config = dict(
    n_layer=9,
    d_model=256,
    n_head=2,
    n_kv_head=1,
    head_dim=128,
    d_mlp=1024,
    vocab_size=2048,
    activation='tanh_gelu',
    norm='layernorm',
    norm_place='pre',
    norm_eps=1e-06,
    positions='learned',
    qk_norm=True,
    attn_scale=0.113,
    bias='all',
    tie_embeddings=False,
    parallel_block=True,
    init='trunc',
    init_std_qkv=0.0177,
    init_std_o=0.00418,
    init_std_up=0.0177,
    init_std_down=0.00418,
    init_out_by_depth=True,
    optimizer='soap_variant',
    lr=0.00739,
    beta1=0.95,
    beta2=0.99,
    weight_decay=0.0,
    lr_head=0.00642,
    grad_clip=1.0,
    warmup_steps=48,
    schedule='wsd',
    decay_fraction=0.654,
    decay_shape='cos',
    final_lr_fraction=0.1,
    batch_tokens=65536,
    seq_len=128,
    doc_mask=False,
    train_tokens=504800000,
    steps=7703,
    dataset='wikipedia_en',
)
Each number is 128 + 24 x the weight over its row's rms, rounded and kept within 0 to 255. Layers, rows and columns count from 0. Numbers have three digits each. The size before them is the row's rms in percent of the matrix's.

# layer 2 MLP up, 1024x256, rms 0.435, rows 505-611, columns 64-127
094:135145125110129132124119169104122118125140110140121156139111118137138106085113166176101101136112154175167129147148092156149143144164084098129153106145102152150137153108143124109098144134153175
100:099151127109121159115145137096137151148121127090143099123118108145140153149112091137117120096139163122119105120071167167105106200157130083122160101173127103086117137141158069123094155111144107
102:147091124086100113163162120121131112125140135074171139108142091138087122145102103149133108148129078127115098146140139134160107140109100170072120108174151147152120119099133123115096158118148149
097:141085174083150111086143141177105066119090156156126121102158131141158158147146141121122130112093152131112135113168160164104135120163141157135138145180153158079141143103134173162129114157136151
098:105149107062108110120138105077155104127089160149117121106109089129129150151136151147116110171094101147107134120119109129173126095140155121163134147130166110157139104122124135105091126127107153
104:144089133160108144056149103129137131146127115110179110150103136152122162103115180094119112164112156145102147091174090145131118183104163105150112104129133157128160123121138118159089127132137151
112:110139144126136118158112087171145163119130163088132116105113137156126159115141103093145085119146132091128109139156125122127137094095152100096096107123110133155087138134116124134131169082138142
087:109109152082121112094136115120106109144154068106168152087148142142140143121148169119146133096100140166123147106124122135125126091123135115117125138089162146150157139106153142130150140127146131
101:152092137117147123149104154115111115106165113126176138103139130124110102146114111144202117114181143132149088118125137141173167143116161116115165089127160132135118109124136111138135079147118150
105:078141134102157128126120142133167175126125116141111101109138177147119094136102179132139135114118115158132116124114125133092145128115175132095157116142142138146133138101141154155115139144134102
105:118163151089105159144099135123156095144169104123126129155117146140143154134140111104104113147152092134105104103084105090128159125143125110167108136108116137151156118118150104155123171124118133
096:140125109109157111157106155171111091176118130125158103123127104148120122107100121144147156133082154149130126135157164145125116113146119131111098104185179125116074184091159111138066101120115134
101:153116127139116113136127144144150118125154122122135115104143169130158126165160097112142097123158082163144076087119145074148138106126117120127119103144119147157092154176129089126127168106134124
094:103134139078148143067118132102114093139110129119161149121122150146125172130119120113107087101126118107122126106110122107114125110124132135103110119111162176073144120117138139183150087148098141
103:121133113115162134156118126151160163180141121107096121110147117163116136149117113127128095090143119150110127047129118134085121152112108133122089110167162108127134097198158141119123134139146124
096:154086151129079128135122129128156112102138107163123119115135141132125132107131156170113087124103112164120153152133152142120128118130153115114139112096148105083128107126139118127085164116133099
088:127116147137097152148114148142111154157113118150134111135130138132162110130090139145106045167085154127102130136114125123084135139115139150129165106125165169090131138114136129136120175156092149
102:110087111099097120157152122132095137169135140154135111136125121076136139088131163129117168137151131135112166137133128097134114138118177175136134126091122144125098135117104164125096168149103143
095:142169149082174170156140134113120155138122165121106128122121131126111158085178113100143135096155115153087148113156138157147080091104152158111137082112156115101120139111126176140134132120081121
072:187102123138131116106139102142138135152142149121164136155135123159121138113127113127111109149134130176154137142126145125127083140138133108063128137124149164099153156156136092153142109104101179
097:076109140139150114177120120125110132111122084112098109147143103108150162171135184166114119125101113115119123158137119096098118135096130107073104156103125117050152127117148133141092122153113104
106:124103125134122103141087118129143118130170122097132141151116119148124134129129183117093142154135138095115106119076161108119097093135156126140172172103143087112158133126140120051132146123181084
090:099170121099096149161105112161116164146143151120102150134137195124065109151160117122100108086177087132171105138108104103130137091138147176153106144158094138125137174166137151141158141161121121
099:119169088122081140118127142125114161100097105156136137137144077150095151144133111108112116144100133121148108174122155165117097188121132138127130125123118130100067073130135137148128080133169116
103:134142156151125161120098126133097190112163107128125145092110121128125088116152129135118126099178135151111194174125163150152127143146203160173151115131118150097166138095073162109125142127151142
106:120172140114142167131147163116147117141145145137099136122134159088141116115155134157155117109123088101085105136154105130097147127175115120113121132096144115151123147124148137103136149081138122
094:110144130128133105122141118142116135119129150123132155134088171155087108130095175128114132148124141150118125119083098112145105116147131189113149097123108108138125137114154122134055105149156080
089:104131095143164143145119129108132107100112115088155105164161062114109116119133122129158103140112128080112119143104165129145120106135112139119118117126181118126159127141144163095150137125089084
093:107117143113123164112168087110141127101098115156159094137131106145117137162138112164170140133126091105112132153149148124134138123123092134129116151104132145118139094150172148120117118116126155
104:139105152098089126107163134127136118120144141121117121123112095119120148182139092126106160129104126150156090135160113124138126143148141124140136139113138127141144118116116121149138115170111133
099:161124139128189124110127136095123166071142128111128169164143121122146138146116142099171119117154141108095106143103115119127133161094111113130102156160131108106091110112170138149119133142134122
092:132128131132143129120105160128123143147118105160141099067166134148108180121161102115105139101164115142089084160138139136104121159142120158121147138153168169113112179139154134148121122113147127
088:191188136138084136121088122108140129166122079089117129093134158134113115116145198116144121092134108119103109154146085141129170125099117096109088121103149104140174097119136179150126147123119129
100:119131130079090160124121144154116142148134160071109114134141092138128162122164119130083089143098124139113134123114098106119121092114144124157154134165164107096088131162120142112099123125107087
098:114116112146104120123069126116110095109117116103162115154131126132107118104159083149077135145127146147118101117129194133117097135144171132136125105134139126118078170120156137146153143146137146
098:092151108106138119139112122090134094160112097121145150139143136170092085124138145124127133163116080162101118101058175106117118191171133128143127152114100108150129151135119123136127104121126109
124:147124116125151156128123136112115099143131103114122100108185118103055119160174101110121121093124130118121124141122106089122147125127127126093127118125079110110167123145158121085105145146102106
108:132101072108145152111138173134138119155086139139129108129140147137128148174118128089107133134132163192150126112134159097147120130076162127084145061129130097126087083130140129110075154077098127
094:168120136110128129150135155098128164094098132119111122100126079112122084103104152122161138133088136079049127172133125111153109148168143133132099096118113162123138129137143121163112102139126122
102:135098152142103165095130130095107152139127088122117132120168119148118149122126151095082165173115150102140107145135112133091129142119129118154109152120106125120150148126088118134120114136108085
099:069141106101102124159153137121111145110130115157126141101140125102153116081109122195125149131150156150111115124108168131126165123103103170128165141105108122113136103093136138134137108139116116
106:094150099105136099185105093143174092123148122124136100171104107093092099085130124153110177118149117138091147111091165130146116132110089139128155092133085128115109125164126149123144113131137113
107:151180087166164139140118148107120119105156106108117183110120092163109096130132157132084136105138124112122135144096156129170123083134161136193174115140161115134133106127165127097166112111113106
106:121169142124151137100130137155097138113118117090103128153151173138125145141111148145147128145110148086099116125173115121169127130134103144148192108148108118114099117130078118166135189163160149
105:114117084157122163118135161122131131167163135125103138113169179151145122125127118144115096147122131132137115130111146185113162143105117086145148138137144129140134157133120110126123114123085130
097:125139118140171139143114113148096117137127113176115113163121147150136132162125132154138119134097161162100172130126108160158138107132101099109141135143121125110144164148073098141159152156121127
082:103139117133127147193130152118125144129110109179135128161072086147114119103139161150182151184114125115098144166115145154128166124135192096123122104130182077127116113101135126126143121174107155
099:084109140138109156147123135094124128106122155139139164157119135053114099102162121150123146148113158104143103130157169156153120098142110154153143114143121122110149120126146112096082105166143071
107:130166123135140114112109129117159109145165128129146144164130115145149130111152128137077137158102119139130104108109049120161137177179177126120098120133183147071118151143133163164166154158098078
089:133120092112148108112172143101157116120146101132139124128122145132161096111095110133145184156132122110112135128154112090131127131137099129182141086134127135108129147140129163152102144120136147
101:126100122122113105099098132129159116161174132099133135095083106173107143111205132090113109145111095114144109139106146115132124112151126149133136089128105166143133103123115115170136162141129114
092:121124104118115143129114119164096109078156140118088138075105121099151112112117142103135165116130159104146147129163187133109121126111120118148100099120128158131108129093116112100118127104109128
109:147169124115124123158158113146132141141131162104138121166154121150121143101175109128093156168106094094091123134123113132122080072150110134133138155146090107155126143093128153158117127125152105
103:155129122123163122124114106125128087124129079140112121144139121138139175113115142180157166171086129158101165118175074114110138105128128153125128148093148129085120174105157156135108155130117111
109:142136122120147125107107155138117146121122081162149167154156136150109129109161167135123118075107104146120170127151155098101116134107187141157138141146119117169149145117132138109104123182124146
096:174128112135108130137133182137130141145134097138204165131144149163084136090087108129082125115140140155122176139102135153153141121161123098158133097095111100113153135144157116108141145138128109
099:131084136148116107134148117149087132139126134124145198084120128121147106102123083137111134120205143095136149128106131083156134134143120160176103121115090112120131102097112091119128166116180148
098:123155155115107095097144121177117083155131163152112113134132143142165183145160102129116109138121083146141101124141121139095148148116141125139111116154168174113068152113122109150153137092094145
092:101141135125130171122142124148105072111110198163144137110092115147125134127129148167103102116155115110113080104147151135123163153180129124149130095151109169126132052166120157141116115132128130
062:164140133078139122137144107155099122135146110117096110097136124147134154112138105130141141116094128141126108146141087079102148139145149136141153131134156124127095106132108089141117124123140131
096:109163114095154115121138121146132133083121120127107120172054131124150130168127079112146148146148143158120114154165111163168157186145115102088150090096104167125096154157113095137131128134101136
098:124166177146118127102110154140137101145167132137140120151111120148138160096129121112127086141110126107135114152140153114139136112082134152118109120107127137108117110142119090113156123139132142
104:165169164131095111138110135152125151083146149118142141152088127158167147128094162118128135161093169097151169120108113183155147177101119121108133076130126165139096127138108109133103139131119100
094:088114116145127116067120083136121125107125131161144147128126144176112116121138108135121131108140165156136122161157121177071173105086140138127124135114143099130169124089132126138123088180146121
098:100135068107100125123148124131087156116124136130116122097150098128182133109149122135090123141131100163153140147141148172163138133097140119153138155128126148104085086119119109192129126129133181
107:160172125128098126177091127133138108108127116080090111124114124148125153126125134096115134108147170154117120126102126105086121109116093143136141100148152133075132149172133121114071067112108169
092:100112094127078149110177144162154149128143119154141095124127118174139181133134172131106124075121084166166188111181110156120114122105136106119098155104107118081116164175104119133117134119148106
101:142148116137128134117117151134143127132122166141090087142089126108157087108104135096108108103137118111151166120150092102116129114103152111152136105135126116138126091127116111155074176158131109
120:140136125088128139128127151121128142169119113152147142119125134169120132140151090135115116161109137120123154153176148167137144135116137146153114134165119136135119144112182113123112129120143106
100:127166139176120140153124139133086099103135093122159146131126116151125126130115140162144138093124124118116177141130153135154116105128145149113157143124153099111121167156100132132139117125108116
092:100086070084131141140120127087121138128114120134149079097151129082121153111071104096115166083155153147145159127133151156139130142123102155149154138141097089165151117110121112181092143115144082
093:118099136151124136082133107145138107154112138139115134138097115153141157146138106168152112125075126144083103131081101083163164140126127136131159150150116136072157133175129153128140135151162124
101:139141140153131102112121133182048129142093117157147110164108116100132126168117100101140118154112127129114085143142160128161132142118145160127128112148144136141094102130102163180125182124100137
106:172138079136127090107134139121139152117121117111132123116147119137133185109160140122134112136143120145136103130095150129137179134129152192165101126117117144144138116099117083145159105109098139
087:137138103128113120120081170148142144092145098126125134134117126187096092143145111120093125136114146143093147111135125094089101128096098105170123162119152091137160134116122122121128174142058157
098:152128178120118153134156095160145142133150169119136146150150107071133116155156130092148163144124114113123088117128126137145117138143104116127166127142126153103145134150137141145127145103123100
093:158152150106145113115127141111130113129151162140119105109133105112153115059134082119117177089133101154136081128158143108157125113135145160148144120106152150129124135151157122148155088142157096
108:113199156101098122166134116104171162125137116129111135123137123135125114137130097104069139131135146107134131144127141154146109137151139130124124100131106161160135116165139132111161125122184092
107:107120112129101119123130120167124111147152158113132090088110133192134125127123124140131164158145130110158109135115141129105159152162169113121171129093151135150124109103121085133178113112163123
092:074102124129162158101136157128121123144079178163163147138106137143112130110152109099111106145123113093150131135138112123169188135159155113128121099116143118127100133148097140104146145117070083
100:120109162127146141129077145134131116123119120110162116146105125126136099154111129078110127143113138107112091130157109102086111127153136129066125167079124154150125105126120113138124129099069146
107:116163106125138162111097133081108121148118082127104127104165143100107108065109091131133111139083140088183135122104194154151131133068138167118107137143146128109146147141139102154131104104134063
103:151100105113097112157116144185124106132138113074108140115142134130135101122145127124072132147135125151146160116124080134114143096148146130138121101140134169142125082114122131132127123119163117
094:153137136124144148125132132114086096130129129162092174142104124126152136116155116118137120144141155192126152109132143092141130153125104129147124113160119130106129154136137122119130114116156139
097:174100139140072140121151083103132135131117145151117135133149148098118121112134083135125120184160118152146159155174129102120093194157143122118115091110132144154155148115171128155153134147131112
095:103148135140114147139104085123140087100124149130124101118105180144144092119192151142122148135154153133080106099075202119153117115146110102133175153102109146135122103126139150140097132146121145
093:105124109138125125145168141146113114162127100135139126125188138140113131160121197135131163114119128162169149105143115133161145079110139204116132106133124108170137123103109135147134111168135192
093:124112104096132115130134136158117110125095105151173170132132120159145151139100160151121118144083150156177133133155103143142109155124182128176074062112153150125109172138156147134125105119099160
106:112134180132077118121157088076097120154155127149172148126123123154179155123166112148121124120097107169122150160111124168139160143097154130125172139121124160096174117116149135098100123119094140
109:155117152134119144137094136132169094141160175123147132142108122106137125110141147121143111122106111126139112153134141110144149124144160149152145083155085140095161143159123139100103140126121153
093:135114101172080145117113127111093145122154119117129103129121124130127127095116164153138075150109141144126131102098156140134097131174163132134121093138155162143126133144173135128131125157082134
096:129149108119117141106139133148126119103126095082117113135136135132107136180126096139148145123139118148113159125120135140140098131085123126112113069131102111105118132144160108103110158135125141
097:101157090112123125175094133128143138150167110107094102114092147122097136110148166119122110112143102157113076107117150150118145132168104151155137115159158145136104109118143125116109096165143121
087:147154109131091162089089131151122104135088078111125110128095159138125111130158158142162106122134145108130123137115113127091125135127096122165149136134146099139135144141133151093082143150080108
106:112098155133148152135138096133132103092132171159177136169136175135117112123129146123075139154106112128097098126106137123108121155188136126087135110121108107161131104106099132125115128109074114
096:162129086116087144109127085125139154160133134132078140136118125153133137150139105095108118124111123118126152145096130127159088118109149154134124171128185091143080114136158145120154058173120095
098:108143162102103095113107127124153147131121103112118129116106167063142162117103197102116153126147158166112108152125149156121110120134132153137159147152127134077166148094139129111127126109121124
101:112112121111147124113108113098143130149103097080167153109122181103112165158123103140154111110178149120169118155114123132124137105144134124132171121129087111144165119112122137140163149136111131
102:146156097191143174130125149116103056152168098097109161154134147112118147126160128151157133094162143193147146085124102089138102135134137144116131127131149106120083103106132139110152139150115158
093:150113156113143150110109117130139141124141161103114134135143137108118082093110126114182098143135157111105118156097137111152134120133126099109131101108163158104139108112144125192101144117081170
096:082080149119110134151102139112133158153096138127079150146139153107117115143115120157149099117098125123143138120129128135101113130101103139112108152143156145154140107134131160099104129098121121
101:122103145151160161079200126120105125122145104132112136135095125075127123106133133175118079095103111149069141114088117165141109107119098158101161146124135193092137179133156137125132137131121106
101:176138120100193113131070164091194173164088153146143169131136106128133142071121092179135111097167117113168150118155138124093105116103138139139120113124180140143158168089112119108104106117095107
088:106077124143135169107145159162152119154137133098138123172107107145106151130131124124099125122106115109137174162098140129153121130159083147114106103127135178173084110125152127128118107103104113
101:143131096119103148146098122168152155148085139119106134105171161118125119124088103147116161124086136102124133140116138136117176166130181119146108134074171152107136142114121134196138118148099100
101:118126111143142065119106095196135132077162094131152142148078128124105118109139125144139161106106146101169112119138148119109111086128162160162122136096154191130136134106113139131108104127144154
092:146138114121111119111099122142091144130098119149119127147171082103101107099100125156087152139166119174126160160175138102144082109132135135119122179108138109104160171169148120154148089124116101
# layer 2 MLP down (transposed), 1024x256, rms 0.426, rows 505-611, columns 64-127
096:125146125130098120133094164166170159113100130079137132122102130101115139141131115110143097119091136093139107101155126099091090110094127100131127164149123133090100138143168145114146131128140123
108:134142124116095141111112165116140104114151113118110114144142123124149167114133153100132125132151131131077154084149104096154115167152147129127113142133151164119151113158138122133111112148130133
111:121113161147111140158123113095121129119130159093106149151108119123073127143161147141123117159143153096102098101129164129105134148085106150151138122142125137140070143127096115123108124110142164
102:103116120112133152111088129123139128148135100153127142122098090122130105156130081113127148132126132156103173155119120158125126169132181130140099136097120128127119133088154161156109153132085130
104:136147151164119112102126107123121099181131196120132136123098140171119119152184117133124100111092143125092153116139102062120123127129142136132099177105092119163105125127158097127112133135090123
106:147192096105084136129122135151104183147115141124101158117109157140120136093123118206102130141171151127080109127126197152175132163115119116168133155145150121123113122136099102126077121111103126
101:113151133125170118095142094118153152102122152160085115122116146114126143111091121109086137141092129110123138118130119096111144146112155129158106129131131115140126157139143072107147092145154127
101:152143176114114106112134130114149112095122116097101173075175098117167105133109127121114173144117129164164096149112126110152123138189148115120148106151159122148142151148127128144135131123123088
094:122117126118126140126102139156128150175098165121121146128117141128163119078158136142101141113060148123132130118081140194137113114159114134115121146106085128067142114114132147123098157114157160
100:088094160077126155138157128131172131140135103125125141114129170142096131160117092129107123158163124116139116106108148136110138119100123138165132122138088126135119107154105111161090145118139148
101:127136105130139074206116148107103133112102164104113150143103071109100130126120178071128098117128132155141105133100100127166119116166143112121131139128164143134157134122123103138173107163140134
101:136162107158127112139175159163128149092125164128136148108163108123112107129127128150161101122131143107172154128143130099101113077108132155124103141128122112113127115091114131154157089136161114
100:166167170154097126121081134172128113127135094147103148098189139132114100133110112094181138084120127161098124122136133123147145121105144111142090120124158106128134149084092146115165151139095160
077:135132112116115168146173147152185154144114126167172156149133098105152088136131156094139132122149126158135132102137102146096103131146082117146131106122167126125113183121125108105122150131132133
100:096117139114167136130108078098163133155140155176109128129142157124122158170143121115140146146134142121144119114121139170103137101143118070098098181145147157117119122154135105110158088141127157
091:126160128117139137150106122121109071141106102127152126118090118111140111156138141096116136137103147111166159138095094123116113110135143122135160168145143110145138128128146115129138087128091133
087:136094159100112130126135145154143111109098174124115123157146119042122129142093158112087130149155149115146143118124126116122142157127139154149132103132122153133125122185096107108148151121149122
112:159165098104101120126151101140117159156143109153151126158148129130167097128096104120128147151128134137115111056184127134146147131097141155135117182101136105124133110114145161105120107207114134
100:144073157123122136104153143115159143108141129180119103103139135152151127108137133131108116107095095133133121130102142164129139121096124126133140127112162135126124159131136142093124129127147139
074:089146119179117136101123147107145104109087138158166166077160105111131106159117113129131136130149108124111161112148142135130175140107114123140093114137116119150100123133116100121123138130133106
087:128140081061127133165092117064110110166122130102148132174137148154113091128125146128093139139135139136114153100121131124135142141151084095111148120153157096134114129161185138129142104092107163
104:120154135137138099106069127131124148104158128163145127166182106129150112141101093153100072119121122121135125163124142146146143153115169145120131171111140141170107097119167153111116131143150123
090:102105142114120095161124148096138144129085162139152164137153108136162114108138101071132091136117138153129117170126103184122144135086126102138170122107116142120096157129105129112133076145126177
099:098127093157128129114126156143133146119128103075133127118128122092161149138077130093094106074120133106122118123124159141127106089129119120129123083122156170188156114129128088131124149109109121
101:110156113140124168129139120155136075128112148136098116114153100144169168128092122114110185090129140133141111167149124119112113126146144131086111075128128119145124135126172118099158111090152125
089:130068129140120083125113098118162110122160111171108112161087165124106154135107133153092108163145140084122130122155155087107160103131105157111121120144115144123150107112137127091168107118157141
094:111118111102126119160149139137127134141131119108145178107086100107125115166170097138099080125122072122134144116104125135146140166134145117151129098159101132134152114150146132144103119104095132
096:154164141169094128174119142129076112128163113163119118132142153147146077090123160156128148118128122076107148108166125154177108118119150090134140110161116136154104098146134117147148132166068152
097:146108111124101110139083109126111136102140106163142074153101147151143153120125186151139132133150103134093155123112128164117200121081134110126101089164098121126153144127185114123125141135102147
098:142053133148165118135114107113134116102146172140119148145125093077107137129184125152137134157136130124146139130151131159151154119090125133127098137166164136149165128123112122153152120107126072
099:158109166144111110128138161131101126144128130185137124152145104143082109123135153142117084129108103103109136178138122162103154075153136146184083150156135129155146121139133124156141092137114175
089:122119117120165122138170136124125112102159112110126116124083128095118111078154104115122134148122089153093140123099094084114148150159148145139123151119162117178107156128137141122158139099150115
083:098107144116144131111191110121124170145121170164178098137097162150156142085104092119105133119152135140134166117136104141122147093141132147118106117117103092129099185116146134129101133137099139
105:113115086103116124145092099174108107163136111110119128116120127115128137126093085164162157130156071108114098097150125149057120122128131145118142134115113167084154115145146177130082147126129166
097:142140162119149115109118105095147114114127136135155143124123175140122132121173138120059188152129140149127123077126152134137109144158174086156116097166082151115112175157121136128152194120172107
094:156145135144119159130123087111131145138146176124152124117142142108113105152168128103145127126192181132127120134105143090133141085110134121183134153130141138123109104130129106122114167137164094
098:123140116115101140101128114092114129128111091155164114162161151138116127164126120214170112136154115094079183089126071125117115129141118130106136128167154142120147121097154085124104131165099116
108:156144112136156171127085135142133174096111132094138069228088211149132122117134140146079103097158104161101128099141129127048125157107151128109149102150106110145115115140163123150128150157123176
096:131138129126156158075149134136122137124104090130152106122138183137119123124140105124112143153140093122086154127109128149140141126044124094121126153148123093150136101123148135141105117149095160
107:142129126103159110117144088088134167139137150130169075147102127132086143126174153137119122116130180158161119155124147091119073095188121146140124128150107143107183116105101137090115144103183164
089:076143132135152147107162160143141120133147149133118139090173153090183118130087140129146105159133134120111099146126105156144139153127102154115147145129153106106131129149126107138184142160146137
109:106124146120089089105113099109082095143132156121094146129100130101101042106113150137122106147119140139139123103136123118118133132128096135139109109122148139132125141126138095135156123144149132
103:186146112124115154139130108114158116143123132139120121132135116157118128094116191132070150117148100139156162134128092124127136113106125115143113144147196118127108075116128115114153086107124158
103:114120141133112096126132069120123110093125090146139171099139127104178134137149121140139130086156062071148144113163120101110126121146109178118124123160139144151152112135122123150138140100104163
095:154118120146112109170133133153143110141107081140080138098139134123090149119112120171141166111137122134140093111097155163130130138128120166108105131118111126128125117155114130172145100133127118
106:124110134116161094132160140122129070111079152159089117119131158098113124141134125136162125120144120135162155095128080084072129092165120166137146131108114108128109148097112131104132128082112140
085:170123139140130117155138123129181167138136139116089106091090112105132124149175112111151149108118123122112143152110165097087137100120111126151107140088113131109165102173073144106153159113111142
092:140134073099165110130154134118130169106121126147131140144123146103129146161148090077156096137111108110123102128102138124076164124125130120117105150088103142133112122126105127112119106132114123
104:091084113126117137104123136143111144092182125090145143117143158155110113131175127102130096135108148118137121084111151124148121103125080120091127107135110119091124178192090149120099138134075134
110:115119090149137097086135115126128129123140127092146096125134147182104093168109111098090146150126119114106135149141167149123131131106104114131114167136113174115132130151152145128144105120137144
099:097080103163111082089126148169159104093129135108140138098144136113137129153094185127131104139118124122136117126148119136120155147096156159131124111139117093103145127169123142113158085116082141
095:151162128113174126135095136166120154162140110126085101141128130126154152170156146151163131135126111085112123144127134169145141127138075132123138161149106121139158109114197111141136092141116130
105:128125135135142146167148148137105148125100132117094121136104121103125130091118152167118142148135092127146121149158143125119126114131172155166126144138107080105100116129123164138137143131129147
104:113118132149160093148127147129101187123100133130139149095105151142166150113116098115150135181108128131185140110153094142134108161146170142146081122127160138177131165137112162109159176136133121
106:149174128114154120163169119099079146111097159142091154147103110095109170158164107147140113122110116116088107156146087081075150124141137149116145189114121105159105142144151111121149112154149165
095:186166119129155167064143130125153174145130141123129104179087139134121119112092134183154083093098085148109143140136113130087158161126109103149100186146128120118133178135145130131156101106117120
096:154124139130117115132120172111107143116102117125133090089149145148148171091142139133070151159123112146171169069107137138146127131130111167155175120155128134109118167155140140141144163128099114
107:124139092157117151101093129147126113127112093162101096131131104159127145107134114099145084125137167119111161120138105115104122132137111114135107157098093125104172122133164117130175135120158137
099:133111111103129153092144078151107085152133132154091167127167127149129098158159148114143069117108132133147110170131116108105170200108146146115141132103072135105110108192130155116123092126142088
069:137133136137154120173144143128136150122074152166117134130094125136147170144131112133121141148104149107093157131099093144154109122167114151145136129140123150098097114115122150133122107110102167
092:126136136143153152132147137119131120157114077133140097129153134118136138109117133165107163103108139158092116153122114153157085144175135119145101146112172122140147088135117128145158050191205138
094:137105095149166114135109129136177104109122186137136162174117145147146120167155125139120110136086102134081145141144150111139093098088114127117104135139137149162125133127163087152134114119135169
099:138099122134152177141120146125176154129117145131115105103139152111107128130126089144109132109166137120078099075086130098113150110091139125112140125101124052128126115111093116133137111119122147
102:076121106082114147135102098140123137118141092170119148157132139100153111162161088143136147086129162086150112154107160114141153157132101145148132161136105079097123105130168156142155123149119164
096:131129140166169088065153067116172129094117127126113111149109147109103137137131145146196102124184117144141138130154134123119112162154114146140163137117158177115138159149135094087130160100076140
103:116133128144120146133127141128146125155160111111152148100113134166106124124111121087172125166123103175108112094157125137153146151105155103120116118145122110202167097147158133117115158130085160
089:186169120164131144139111091135107144103121143199102118120163132122130139135122145103171118092109139118118123129125081130090167137139134135135126162108101170112156141162092089153142128091139143
106:127159122121121118118119126080136159139080126136115151119134113095107150103138130136105112148130168149117084096104167131161119147136103154156132115146064151153106157128106150164098126083107095
111:129120109102095111149146172138104108153124119151096126130116149132160129111108118104127131115171117121082154166134157139145179122109112115110122123110105154115127143087155164127124103130134142
103:115116139136145125124110103111114114134147140157189117137142138113119100046136089154158144124099142108147127176161138142119106138118095143110114122131095132144157097106119106069135123156108098
096:180153147122141155110111133180134093136137166142142132111123107180143146154120103132134114152112148113113137130137132116132128171122140130087131133100149136100130108164088104108169158139143116
089:152134132119104155096156128126181135102142165137110131137153135101139119128164133094120068125131147110141129124112149098087158144104098132119100126087131114126107152121100092113130137069153114
090:125110141159118115148120114122117106132122159129152139165112131119120125126121106150126086148131154126140134130186138132093139119110115128084136124095137182136136115125102100116127110119173115
102:146069129138132090155134124099168136103128132154142152125132111133137154143082170142180119140154187092164178125081120144162120178090160133148123131125138119139099138109131105108144141129139128
101:148121148083113109121122111140112105140100106149122154186126154124136177123177145157146111132092096111163131119133109113097113169152122137085124105106130174104124096135108115156173124095142142
099:114128094130129101132150103137153107102128121098129096131128170135149105114148140146132116128155125144108140129161159129159146153101116118128130124145104131101106119166124131163132144140160154
093:111132162140146140146133153162090143160139101111122127116104114175107154110125115150114126066153119137085106116153148102113166130138101129112116163153122109176153144123150121180161138165089172
113:118130152130165129076106136108163150141144216152142133121120073138148109123129113138124086151132146125110140105097093108137136174140155157108120114123093135138104120155139184102130138153139083
099:099155158125139108113122180113154137125118121146168152122151158158130122135132125131137091178134109123103155096134140149145085126141115128158132129155131101121150124126165102154120088164108110
105:168169115148138143103114133132074134150157128132103171146130120149136150159158095113098096120133132146134109136122107109141133079110165132099139093118170169160107096124131134091108130170139122
098:116091114080134119133109153112160112127095096184138103160104169099162163154136108121133145173144113067104167129110137127120116113116132129097125167134107132104127138130146158159135154099115147
098:120118143131038145120110076163151086100120129142132125100142122093159160102103140151124134138120150092172116167142061136148094090130113111071115106121132143107122122156105146130160164120152111
102:154136122102155157178107140113137114193140149125145155148121119175153152121148136135075150148096110165173133150126103121134114109139145134162116096125127099139114146150139133154122104166132087
093:139174159103120134094130152101100131129136155122111184143131104130095154062144137114153149096113123136090168163128118139118161102123146126165148112058138101117173154121123111114171073156146157
101:168115141099094149130109149096116119109126123092139132140104159092108143089161114127109129109105147100138121145092162168102161105145167118079147177106140129149117108138114088129147125096108136
093:177098163135125066145163066135164148094125122118083138146165156152124111129115147159115139103161154144131141120129123136111129107131102134150080073097148132102139143145104160142113104121081115
099:113166152124119062162146133101140153134129131133111101153091142079166136116085145136094110105102080115129154098144100153122101139136133138154121154115152142168099112149119134159117141102167104
094:157132088134124152140117141107151140149100117105071164127165129151092131118183105109165200124148105108129072136134162129165152113199144106172101152109113116107146138138139124137161115131122140
108:088144134139118110144140105135155149114144094081124155116135105157132168105142103098134156138094092166082092135164177075079092105123141151161152143135133104141147158093167153104106104129153117
110:130141105142157170146122127077077167147116133124145145150142091119092115143143137140115110142125116159119119086100085094131116110141133161162140098152165142115091120098130127101083141147125149
102:166136093161086113094134145139174083113126160114136145129125145093102127136138141162125138136085134097106115120115133117101100175156081130088098172130128147099115144086107127142167105120142143
094:131116111131125143110159120152068169164145102138130118105115151083112123149097158166103119107170151084160112155164118126116098148080105117117117154106131152107089124156151160083123129114170104
098:144149124156065107148163121139174107148128127149109140106121148120134148125162126128115134155106127177123125136131109121166127147124096144140094125115149156068138075128135139113103098134152122
091:173141109094116145172133116143122126134115107113146146137110163157118125107145085134174144108123161137134141177169117079154108146163095158094138164106132143114163079113107154114127169117145125
107:118098111131121166097132117111152124139130122126119151135114131137158184093109169112114097141140162154129108121139115159096105115178104141150124151147121092152148130117142089164103115101109130
098:107105066156096095167147138165082145129138111148079116113119109137123144136137101096140141108153075106167132155153118085204125109134138116124133092164149108099103094122165168138155149101115129
099:102144166097160135102105142115094156101126127106148153145161150128118122108111143138174118142114159106175104098151075093128158132103162110147174158167153141085121138147136127155135127136126081
103:100138114145121111113156155156107173101111204075159149112118135152109138112153138097122115111136169151088122113126138124112125124154156137093117198133098119129116129158136116135140134154078179
099:143140127118111126125148149093132099096129129149148128136170132114129110142133161090113097141077116095167157092125095132126122116087122161141098129117128154144115160122120116101108140095120097
104:082149118137110152166121137110138125151102172120126134110081087157117088142133140100126101150148109135132133134089139133110130142151099120174138138154128093130136164143159089117151132123142145
086:118125123111154148128125173124133141118089176141170132145167101184138158149151123151146110113082118154169144075102143139101134167134130112117150174133098123165155123151098124155118106155145133
101:156144110121173148173144134113122149084132074084125102177085134128087145071164116132108131097172170134086136138167184130108142117137119067159161094127107137095117132135097112118106156080129158
095:135105102127165137112105153107118130154125122159162151142131122095133094147103115188149101129129091112145100125089134154152154095135132157120109151141117149183111107145150159149114137116088154
091:152128103087157135151144126127119111174141148141093138118095150123100154068117131081130166139100150127132145110115113121105123156096098124135197119108087164133143119154130118101089126164096155
102:144170139110117145150135163140147132097138136120136123131109092143112151105105130086138092127130110092110143094120121124097092118103163149137129076112094106183112126137128091122132106125160105
110:143139110138169130114139112162157170126168084100114147176102145144135098141119111105133111112089165116108113103135165107106104102132104096137117121086102147142102161114141140134164146135193155
091:104092183092116130101113120123081103124122188149144134086110144114095162129085110121143116144155189133141124104132176133131140110112135151124164117132077088122122122127148127087091163108081120